config.yaml
num_hidden_layers: 10
hidden_size: 160
num_attention_heads: 2
num_key_value_heads: 2
head_dim: 64
intermediate_size: 640
vocab_size: 4612
hidden_act: "tanh_gelu"
norm: "layernorm"
norm_place: "pre"
norm_eps: 1e-05
positions: "learned"
qk_norm: false
attn_scale: 0.125
bias: "all"
tie_word_embeddings: true
parallel_block: false
init: "trunc"
init_std_qkv: 0.0238
init_std_o: 0.0
init_std_up: 0.0238
init_std_down: 0.0
optimizer: "soap_variant"
learning_rate: 0.00435
beta1: 0.95
beta2: 0.95
weight_decay: 0.04
lr_head: 0.00758
max_grad_norm: 1.0
warmup_steps: 200
schedule: "wsd"
decay_fraction: 1.0
decay_shape: "sqrt"
final_lr_fraction: 0.05
batch_tokens: 32768
max_seq_len: 256
doc_mask: true
train_tokens: 146200000
max_steps: 4462
dataset: "wikipedia_en"
Each number is 128 + 24 x the weight over the matrix's rms, rounded and kept within 0 to 255. Layers, rows and columns count from 0. Numbers have three digits each.

# layer 4 MLP up, 640x160, rms 0.126, rows 469-549, columns 0-79
112130140142094128129103160116118134118103130110130112094125105101147133076162152137109119112123140103122118130091116120116153123149154142122136155135130133154170116093119150099135151116108115141138130136125111144087136165125117143156093116
137157146139117160127132077148163146127176116088126120129178088149168131106129097149091145116133106144135159129109126151172119091105117150134141146114106122131123135127132157118148116116144141173094109101132080158124127127125089123135147155
135110164101113143107161101145115080094079128172171119132143145137132114132118102129086119110130125157166110140131119199104156119094118119111134163130114197158116161141098134146123115116189112141116126126164150114125150092121123135136111160
123107076124101144136133188139137141145111124162122138135147128178085148108155098135140127121081150086152115155138103158120113109118127125135115088149162140114137073125187123155113157100102067091130139131153146120082124102154126192120121118
106105156089129142105096124147145116157199107139172168125148108101151155143109102139136161149113147144097124153142087127093137147127126142117117079129152120132135134137146124125122123142137086133087147117091068118145106079136140132133130141
152093145164123128140113110099092164101156127151147170140118122123111160121121122149119123098073152145127126144086131129101139108138120119141134101117138127152130143106149100123115101118121115164152138152120171108116144164131104162087124157
126153120107149093108179133147116139089136057128136096089085113134099199107147122125140155110144082137128139123143126158159163135145149103154129094119169115118140137130129155102115153126129158147113116108099130159113118127097115146168151132
110095150145139112152119116139105140133176143129136129108147127149156114152115123186127088125116127091119144087153137090141165099114109157111142128094117140136083151161156141116125133097108121140114124157129125101133100126128143149137152115
153141095151165113139148133110167109124187115136120154110134101103116152103142149115129145116159154140144122134119112131143133166140131120118134089144145171105079119108146122096116122081150142138103122145128124106106110141131105147080153149
135116133122132113105164133098151116126101099123111175171159118076122172162169148128138109133106129126135147160142129128091203150117109125109105149089105139132105146065139124072122180117127130144110098097136142123108166115108127107172140101
129088104161100137158115150165133140088155137114187112136117122160162099135142149126150118112103131122108147137160143123140089113110081148117138107116142176133125124110128106084103144135117092136169100154111108150133153122132120110083162105
145118127139116132155133097161143135073182101138116161081157119145130167093134147180109143145141167142124143162147117145128160123147134162150093098163156157109134175114192141148096098097111152114084145102125138147103102184164119109083138102
106127147122143104095120127179135133129118164149103098118146174175143181094114135177061172115167071161128164141124111118164122139139140089094109142120179146180143089126118115128110130125109132148111127164129163137103131131083126110119091160
111119109110106141121118120070114156115174131107107127121133122173134128129160153111151159125122134126074125154128133108148138160133150110125103090119154135105128110146123096129127118098126135098115134106132139121132137131131095141145134091
106120073140118095105161118168122143123167104124138106107124129121102159141112118123131101138146101123115125103151137127097118143108097171104135088098153139092109097125168161133068109124107145109110096121148123118115120126105110188142154185
152155118094155170099111140139128099129163135182148130091114147123139153131119150141140164120155157123085128115097120137134130100147169114105089122124131124167123131115135130147095123133126159125102099154122127120100145130143106122130110076
148154155161159135133112144146118078101148153100125122134172129153120164128106131140107134126152129120143147123082123150150122151137144130087124131119135110106153114128138141129103116151109124107101142098133128121109110165139100126137105147
159118143131121106112123133127137082116126176162149126165165141163139138107116133143084151105124166121106121102134125110143115164181109158110113128083209104121127098161097155132139146145132130106100139155118130130093080115121101125116158109
093113147112157103112161125132110164165149163124107137122145101119166145147121140123127107104106131128111133134186096132103110127143071114094115093095134128110122109104148160140108099133164069125095187152111114159149168091113132140119166133
176134123159145125157091129146113119103121104119118179149122135112116147139095141129104146155131132104159130149156139136107120181154096165093124094122114134142117102104099156119109123128101112144095100105139100101090072180103103166131099125
151129159085138127157128096121158148145147082171121132099155143096138113134149085142153121109126130139121100124130096111138139111119150142133072133112144077116101156159147145077139129152131145159111136075127148086095121151129107105120156143
119115094115120154112151136135138118114157084125132145177146083131120122161100082114139123169142111128114090078142140109125119167165106118134114111124149149120085145121078133097163125147129126150131052103122123099109157133168111106140094131
098137107123128116094113138167137140177162141120121117099081134143169138085132084140111140127141161139167091175142139153120112135172139140124130116100163122132131136134163082079159134113127124114130133142138129128127178160109096151131101134
071111098075095120148110089136085138086088190156156119128158109144136105097106135116122150127144174140097112145126122120122156107166121139132102127127142150161111121160158137131136172144128135130126124141173126118179090083129110110123143141
111099133082139159185118132124174197125119129110147104103124127120195121100136139148148127127123118103141160180127073167090139106132114122119132086110124160130133152118136157143092124147137177175123154103102139159126122140152127122100123105
140075106140160145119176109106153161146154123122088115134157107100127112098138090157144130158106137131134149155124137166094154120144132109113151153157159103110117100152136179126161119137122106161098141071083135150075127082132204145153094096
120103121171130141134142134124094125108125153159139124136136111126098113152097094111089114094097141093104102136155157146110120128150097144188091126164115125151100149092102137119129129142137116105126086137125086102135138201135134157172106165
131129137104119182176148106103088111146117104130133146117157142131161090162144110108110077140125161116148186128141092101135156124145195152149125125121132135085170142131113145091167121124117160130090120106119100104129145109160138195129113097
155064145127114124151145158148131138105113113123132134124113118106085121136124185134145104105131112130133179158124129085117138140099151131092142090119129134155099107074118151166087115127161153112132117144093131155104149133177151163170137123
097121106128163125151125116156131173134122135142121076083129121102129124175125148113146194098093146088115154129135108100110160154145150145111143114112109096113084125128139092129143147118136099133097140142110102144182151126125122150156130106
119076108162105099099147157133117165129127157117123110123112122119132155140121106161160127139131153122107148126181106132143114207098152134110145117188122151083115157130172142129108130108121152125115123104154153134140148134138113134093149087
132096093137128136133080106099123137097156163148137111098135154157189104121098161134109111134129129089180161137106109143117097120096101107142129138154075132118137119110119145132132109156129126119144130115131126089118155128110130157154112120
096125100143114142129103163123130111129171092148129128129127119108165125125143126145123166106147137105110130139136108132118177105106133154154138172108131117095161154117134110093177153118159099123163118140122124174136109153139136129171141131
110145114143109125115104118107147110109149109126133128136140110135142134129145133137108141123152129113114132145152125115149125140152112099112108108131155099103133098131123092124144107132124108148128113130146148124090114137127106134131137132
161150121115139123095121124193117117104116124147163140086147091116084129134140113141096135112090140124108177124163148130114138139147132125114141143105092136109148131126130154152133112130133120134097111109139112132090082153128125116135143092
158118095137065093148142170100132115143129155117082117168129130134148162170145106131116128118097085103124157123155126092161163156131118144111111135140124092103086112127154161142109144113079120118098105084146113141114141138147162096141110141
140088109147131112090121115104154187152130119097150121119164100061122163122134123167130136094114123126130108140068101127097115105171129117132106141184129162121138129162144168124114132154083170098098118111133112108123121118122171146147166113
115114114070133107191113119196141089135101143142140102127128140117096159120117158126129104108152128116129132138107120139179162138132124109100128151098158085122089140128145120119124097109172089131110159133103115180133126107160126130121137131
132106168138126139132151094098099133107123142122122151156122124098154148137121138115142111119143112179113124126127101115145160157109133084096111133133063117133139147142090135118133125116081121122132108132153111162104180148139101167161114093
115094130152155106117093148121178099182135101149126131138131116121143101137134102108102155124077121167110137136143172140178160149159134146146107138138080113146144134128110113161153131121133150156113168113139113177088119146120131144103156105
156105151128111140130136143128112163136117143168127115106098104120109118125068115148106138162152113134116136156177129125141126109139141123090118118113113156102183102113127128134079144143167120121100129136134094117101113128127169108133123143
135081145131147120129126138112128155134148116130176119169122153093139106111158134129104165123093140117127115131099113117113126135134133114128134158116141132122159120130112121124153156184139106114124101098151138137125113143104157092129131108
150112116121138120117128117157148117139123145153146132152146161114127180154159144182146152129115147106116129135104151141120105133158131126100142135123098137102135162121147159123110106106095101152076137126152150117151136124130132145171120096
121121152122137125101118123171116133086131105153118112082143136132132117100121120127130111131089109128101094152112136162068147180130071085136128118137119127119103154101110132102132122128132182125115144101145094131086159105146086161137176162
127122106148128105141111117155102116122105121144103121068101149162123136136119140183102125133133168122115139141105115100155115119125107143112145102140151112121150121092115121137118120104127115124081100141123091124152140135098132140099190125
142096148106104121135130136120147128127137163130133117146163106136143108142210136084106122142191124124104126152114112118123105158138149104173153165128131133143092162099154086133102115128133145151164173105111072117172093138131131143119101166
150129136113123172158111123133143136132146101104125118103118130105159115077158115146108127146131103143135100152116107140168159076147111176112134097164123147106111144100097122139138134119135130103119097184097093158140121122126148159108146140
149114116174103114131098147164145149170177156142135130158131103146140188140127080176126151140103169092118114108106100123123126167166107115113131142118187094106147110129145182098132120124129100150095146131172137164156120107135130122166151145
095138131137108102091098089083144099181155131097159107145157146105169144158149108124123103133106100132102163159125114089096170121139143167144107136145097134155134163134093129114150128092165144112136129168127093160114129113146121141115085118
068147135136092111128152128163129135119102152142149156144102138147121122125133130123110127137135105151141136135143095116111141083059122121107128138126169154162139182157123116113127180141101137115118156128134081091115145133128187120154126098
109102134124122127118105106139132155135120157103177133161132142145113109162108133127140143121108111141145154148118130136083114149107102125135077115143131126106078165116120116126080105112140131146112084114132132135152174139128077127076172176
103107121125159109127117147148126152124145110140082134116120115122127136121116098078180120144153103136142121141171127102159120120100114150110087131115070190073155092145138109094132144192127138197119080109108118192140187171160094153154139141
097070104145101136142136143101117158144149112113180149104099178112102084120133125165157137108119154120160133109146112136092162157101087138096113169103154166131105125108141101131124110163117095190113074106126086107130143127147131161107117123
153150098103141119085163140114175147125163167155124100158122105107173148128164096167147133115116140116119149104143155104125120161166110101147101126120149117093093124161140144141137111109121117126117110109160095111155128147196105133142188106
139129137168127139171102157110166132124169158124162134141123142083166128099148137153091133155106152101107108144107163123077150138164120110100111112147147125104083144093096114146105147172129126171100118144141123111072155153166156143133119112
139110156109129156113126139148078117141071139151105149129126159135118137116144097110117115124131103147130166147157128123122134122093101125098103114133157146114111132111105118126087114113141134097159120121113170100109131140106160101111143107
114131104172123076172150122139154161149087144136123126110143161101145153102174117170141116090153145083110157129122143171126097165099151119133149155123137171126118136124095152127164096119136129120159154139112121129114110148111105127136127077
134124107142090094175158110099130115140120154150154104139104118089126136140145076127118135144152125143125096153165108169087076143145131137111135121122188150161140115103174118162127099156152149146147117096161086144081107171129129126095121158
159100138159141103139153141115064124163146108178162124102124159131147146174131115091147172115122181094134125164136091119109088134087112133125081115126106154135124111113166125115094125084109160100070101170164086112122131123140111147148145154
130138134095156148132131134122104161160129077105132091146126172124180122109108094150105168123129106128096117111150116115153157150139170173094105144055134108135166123100112113131144145105151109178096118127109090113160153097120134107146169170
140090115116091102085117115089140126141157154133161129128121107125124118171120137145124128086169143142111170136123147145126132162128162110115131093133135126121084129084097127072101104137125139109125127109156133112104092101128111101095162147
120108148143108100122128137160110144138150139149126119085156160086119127143125192133088128110139123161114113106115134122165140170140117108096100138134103097119142184140133138125130155121124121138127122157109094086112188118109126118123148125
139142146119144110132093135173112193143152125166156074087136114137101113106148150140080122139073108137125162137158131105133141151100147102108122122159177120142129098153094105139113140154131096111109105097120132117127136144147126149088143116
154130096096139105149182083145135162089153137155132118086100114124130173111117091140062143164151159132186137137132130141163115121152110119159136141115130122111134135155151157135084169106146139170083097141120120143137094134147113161135115142
101108169097128136154158104126124161136148136163136091084123117149126156140139124069147119146106137171120137120167169132132137131139091121125075131107127108115167099093080162115118122131171102167108121087113102094155176097153098137130160160
134125127122136098110167146154152162170124089122107098132155130123135139138106130108120113147099135136123134107157162156130137128167123130112107138140138172163168116130120156064112168186132162167106127110134127158108139162126109108150099150
084118158113133167189139132113156141152182097117157089102079116106128138149147109128139126148176098165158137135156095126141168147139141138162144144125108126174147132133123089087153147113134110214129134106122126112141132120108124120116136113
108119133134138156155110168094142114104146117161130152105116157092112126098121108138086089128144147123172160127096078147140155142146154109168121158160144176111164131159150128150159170149130082149144115134131089105155157098152145149127114119
111162122113106097151148143164119127098096121166140143132150099128147140157137126127119144123101109140071154073142127131112108140127111143107141139076180104126091151094082164204144109144122125135188122126170134121097133152114153132116102131
126093122140113119077109118108098125134177121143137108090129140138151133136117072100138138118109117163123112147174096128118115172161148140112104138106126150111121131167137150108138086081149122140110149160114164144126108090125084160106128111
138123112187125103125080150134108161113185154130140064113140109127098169091112073166165075110100118128156128147098116125135125160105109146137116166089114124127119092117128092182127123093127099133153144111091132157139147175144142163086155163
110096128129116115130122126145081137174106093130129133101106100059130099067130165115150116136123125129149155124128094113125122107129155148122168115163129123137177142122136129108176114109138096129124170142131125157089149134131126147135094108
135099134129115158178140138099147113149136120119179115140171124132115102167115107169120131092143117101169102119109162105181180093112148117121103153147098140121144102123148146140122152134160119127136135131105126126116125159130146203093129141
092131156117127138157125116118149156114120146145141119122136073090127113117097142101124116121128148142093122105146119125181167098101118138137145113141099112117131142131111129097147137111125113152133112092127130157129130136120145129174090165
121133104139118113128146134119138118113182168092140114141116108128101138116183127155113147129126093151124107149128114137119113126140087109122120127128160134118154104128110153098146108144156080139148139076155135126138118134105148130156116095
107136137147139147083128130117125141161140073127110136152133105076211103144115125134130144116158132127199122144135133105101143161154153139103135111115119117083157149107162074136177124079159143122141172143144125149111139119175092129160113136
096095137087114097100131127153155141116145103153156106140135123151163193136130134131125149117120115155153117130129127136147152135148159141135104141136155102141128141133167152110142132142128119106122144114175116153145114123093139122156143155
151137097138132163153133117077154093131143163194125126144120121151140128141147159096157110120125144132134107146145081081157171145122156131142107119131144120106124100104122119132186150115121117139131127102120116162132135116134146128138142173
108095144182129160126113166116108143135141119148131111147163160192139168123116079129154137116129103126108087100134090171115119108108099143108075085079149168181073130063132111137096087120121149145137193177103130113103144151132121079106140109
143141136123133168171117146136122139154105100138129125119147114068154116121137130110098136152148117164109200118152090141123146129108150136116144119114134128115084164146101115102116107165156109144129083140155130120091136158105113107150124164
133146122127183143165118067116121122098189137163117122088155130166153115114119127110077160158113158140114167164107113133153157107140108134103119123139153145136142122105124114123127113127106093167084083148134120127135126100126120124127132119